python train.py --num_key_value_heads=7 --norm_place="pre" --norm_eps=1e-05 --rope_fraction=1.0 --init_std_qkv=0.0237 --init_std_up=0.0237 --weight_decay=0.2 --warmup_steps=265 --max_seq_len=512 --dataset="wikipedia_en"
Each number is 128 + 32 x the weight over its row's rms, rounded and kept within 0 to 255. Layers, rows and columns count from 0. Numbers have three digits each. The size before them is the row's rms in percent of the matrix's.

# o: layer 2 attention output (transposed), 224x224, rms 0.0355, rows 93-95, columns 56-111
# v: layer 2 attention value, 224x224, rms 0.0364, rows 94-95, columns 56-111
# q: layer 2 attention query, 224x224, rms 0.0409, rows 96-115, columns 56-111
# k: layer 2 attention key, 224x224, rms 0.0386, rows 96-115, columns 56-111
o93 113:142121128100118156116141158175113080178151166138124121126166093112134126172094099115148097173117112160147147137096155166101164081106147131173178112112159145145084127076
v94 119:105192229119062139094147150158111139127139148079148223077117102153076129137101131178130129205113123194179176121149123096084119137140132135151182117158109130157182144071
o94 119:120176199093098110123132151165122132101113122117102137107111099159155138131128156142068131183118114163131113091157152130119194135137144090118141108140081142141151094135
v95 108:111092151156162098165116107185130126117084125153190129149097133153114126128067142155102132008111119119107085078154130104124127146140130046140163112132156171084104109174
o95 107:137101150180138140128126114132118129097115136133181162129094159105129111147106120177095182036125118158105093139171097106133150129179101092131162139124158127137133168143
q96 122:123118137088097118157131128134120126122113119143127146130132166062083075169139122127141104087133094084175054189202107137074125137093117132152124092092086172150072100148
k96 093:091115152136120168156102120142144097142129145119155160123052110161136148123081156090113117083074117089128152096105171143210101150119178175155135174160167108148119090164
q97 102:143104096101155124061116157158147125102049111111065093134119123120114134157129192152129094070122129173127118127126082145145137083139149144131146202144062100124130046040
k97 098:136110077120166104076124121120077096116116104082098145142115157117137071095129087140137199092142132067171116151052115170136109155100121182107107153146113171060089097079
q98 099:138181119206110108174101143140085128126166190123118100109126159151150159085086124120104075162153152118127130167106189131165114137150181154145163157103139049104093159108
k98 098:135140153091139084080174120126171149105129156207144095119179111090081104139150160138158151127176099157155126112194155125068169088146066123093122075153123149094166139075
q99 098:172132147133122104164086123175133114110166148100104143134125095158178177053168128080077090141080136153121090142088126157148137130186072114122136149144187140144198108083
k99 109:102112188107100065079113136111120154103134124145152155194139076130152137098138128123051096111159107174129218094143143062131146074125112095109130126128122102150123187100
q100 101:177165076163154090120162121159180153107106177094117105133129128174162136082136146121092125116092147134096093136140166150132105085146120144142117173090074082149148091062
k100 095:131151132102099173142139133100135164168147140159119166138170172136106080164139174104103151156144113149109167065214152128129116090106117109094126126154156127106183105140
q101 101:072122148114132153124104163121131114160103113116133112131133113117173127143028156132126147139176132167092152148137178174161157084145175125136137096160112155081075185139
k101 103:088099145146166136107141094139160117178117166135133118190077133139161181086148129100036150070134155139170121141103144067140147092091125066096110155140060117153100141081
q102 094:113111144130130136159071119104134126188106180160123096168135171089105099117115141077099137183117124117144141117134109131137126171130174162127138059151112131091125176117
k102 097:136121202117073088119162132115137092096104123141190149142140084125120126104146149117094147173159121129172143119117115092127150104084087096099138157190065133188137150095
q103 091:160174112123132157091179153187152116056121135106105097195131073145123105120128133142116131091118127128149109163153179095170111081088072090107143079131135127142175117126
k103 078:119102095103134160114072150169136135200122143121069083138037128161199162133152092110116113107129134140104082112147162138134140123148135132122169113101093098128104119146
q104 098:131060139170143093181101120083148112090134110157118083090145167115134067157121099108188082130128098188113116151065081111075123153102149113174130088126124137098094210127
k104 100:125207154113114103100122146062153088073095130093154156138134108101077168143123063176208119099147154107116159149147097168097082112115164092119132167150124161128139097181
q105 102:082151182133130094133089118084147116162092105164207111081128120055114128087103115121105158209117178126123149079145123149172110144140171147174160112150128164102124189109
k105 123:114081176091104172170137101151144118157144128093141147119153119152147109107159160103016163194177122162156154053142159112173126140132144153096140120150122105169110144118
q106 118:107154107136114152078162128155207144115078123128133086139143081165130131144127077112029103144148158156117094138212067111093133124126126150109146136145099053132097080099
k106 117:141115065144153137158093136139100201088120082113109114094162210094123180101106067199181125119129095127145086104113129122175147078133138068197129128078103115128121132126
q107 097:151138125143137081103145106107108080142104140080137127167189123163164160172157164164116129058134055148105073164079142199176189116143154143130118104057164085121073109115
k107 110:150136066121108148119094115135109148182171106071074132091080199155116118088130126079128147117087084111145107165183130165132161155128133184150138124086116202096143133152
q108 136:095122170126107153094163116078117067194136118121168176164196125116135173148111128122105133155161104123096159182126123180099073131099170083108167153192160104092108117086
k108 122:117129177114070133090128132127141102165153132138150119125107142210100132151099121179037148205121074153104154087127084111147072149095132116101110146155082059136112112148
q109 106:118152132166154180173126138136104158201153078170113157066172167157096122166158110091083117203100189084170143078199123123131112091149116159109190197174124139147155121150
k109 116:160107163122131147081182169114164041096113141166190139193116090136154157143075093184113149092135173094130145131116115155111046103105133074060144124141150110159082159158
q110 115:096149163136098152117098085134156141159141124227138139133174123129142081144107104111124150206124113118149102084145089116123175171149107188180160043138141086078101207130
k110 126:113077168105143152147135181134130046110116110059149134113099107131154104118067101139160153144118193135074163119105098134131050169131136123141141099113169161146086189162
q111 116:151113073129138122103149156111082124054125130106162084168135131091162124119092145152109101112099064154161155171081145123175102164134159079170139044087123155158107162117
k111 108:141153050148097172135127119148086179135141102174124100097138135077142101130138196079184106151108117115140081155153132119175184111158134129154127103110063115104147112090
q112 092:142103146186122090157096106081169183108113121168095090125164160081147176128175151157101061071092082162172108118140098113154116080134140106118161126150160097175093141100
k112 123:130127121166113153119124138126143121119148135157138125108163132181123118127116092143180110155093110095125112171142119136099138169110150181153093133159128116123122063156
q113 105:154154114128187149130101141138225141097108099127089114110138078094155149075106123087108152150131183150062109149104135130135110116169121159116150120117104139119132133108
k113 113:132171091093125093130119115088140085164145121172146095195170153100106094153150175169109214127162122141156154103137119151148116112158143112080155137159104147104073095049
q114 097:116166116124146109145120204117134087105150127099070132134120103119204133104117107147136132149153104132093146074145139131174138108097162113135151107172135116108120132123
k114 114:103120129085139099158126112110106133136136151129109164182114181113108154097127150116093150109083118159126151076111187088141092081152109101088151141122130157111159160106
q115 105:113130111096181137093183050101155077102123067109143138131117056106122115093140098134152179085113130113122135126141149132107128116110128131152096158145112156086137118166
k115 092:087145073120154168174098086141113139171148083094093101118093212151146138113086131161114092124104097125090154074107127140125066138149183142175107164113200110138104105102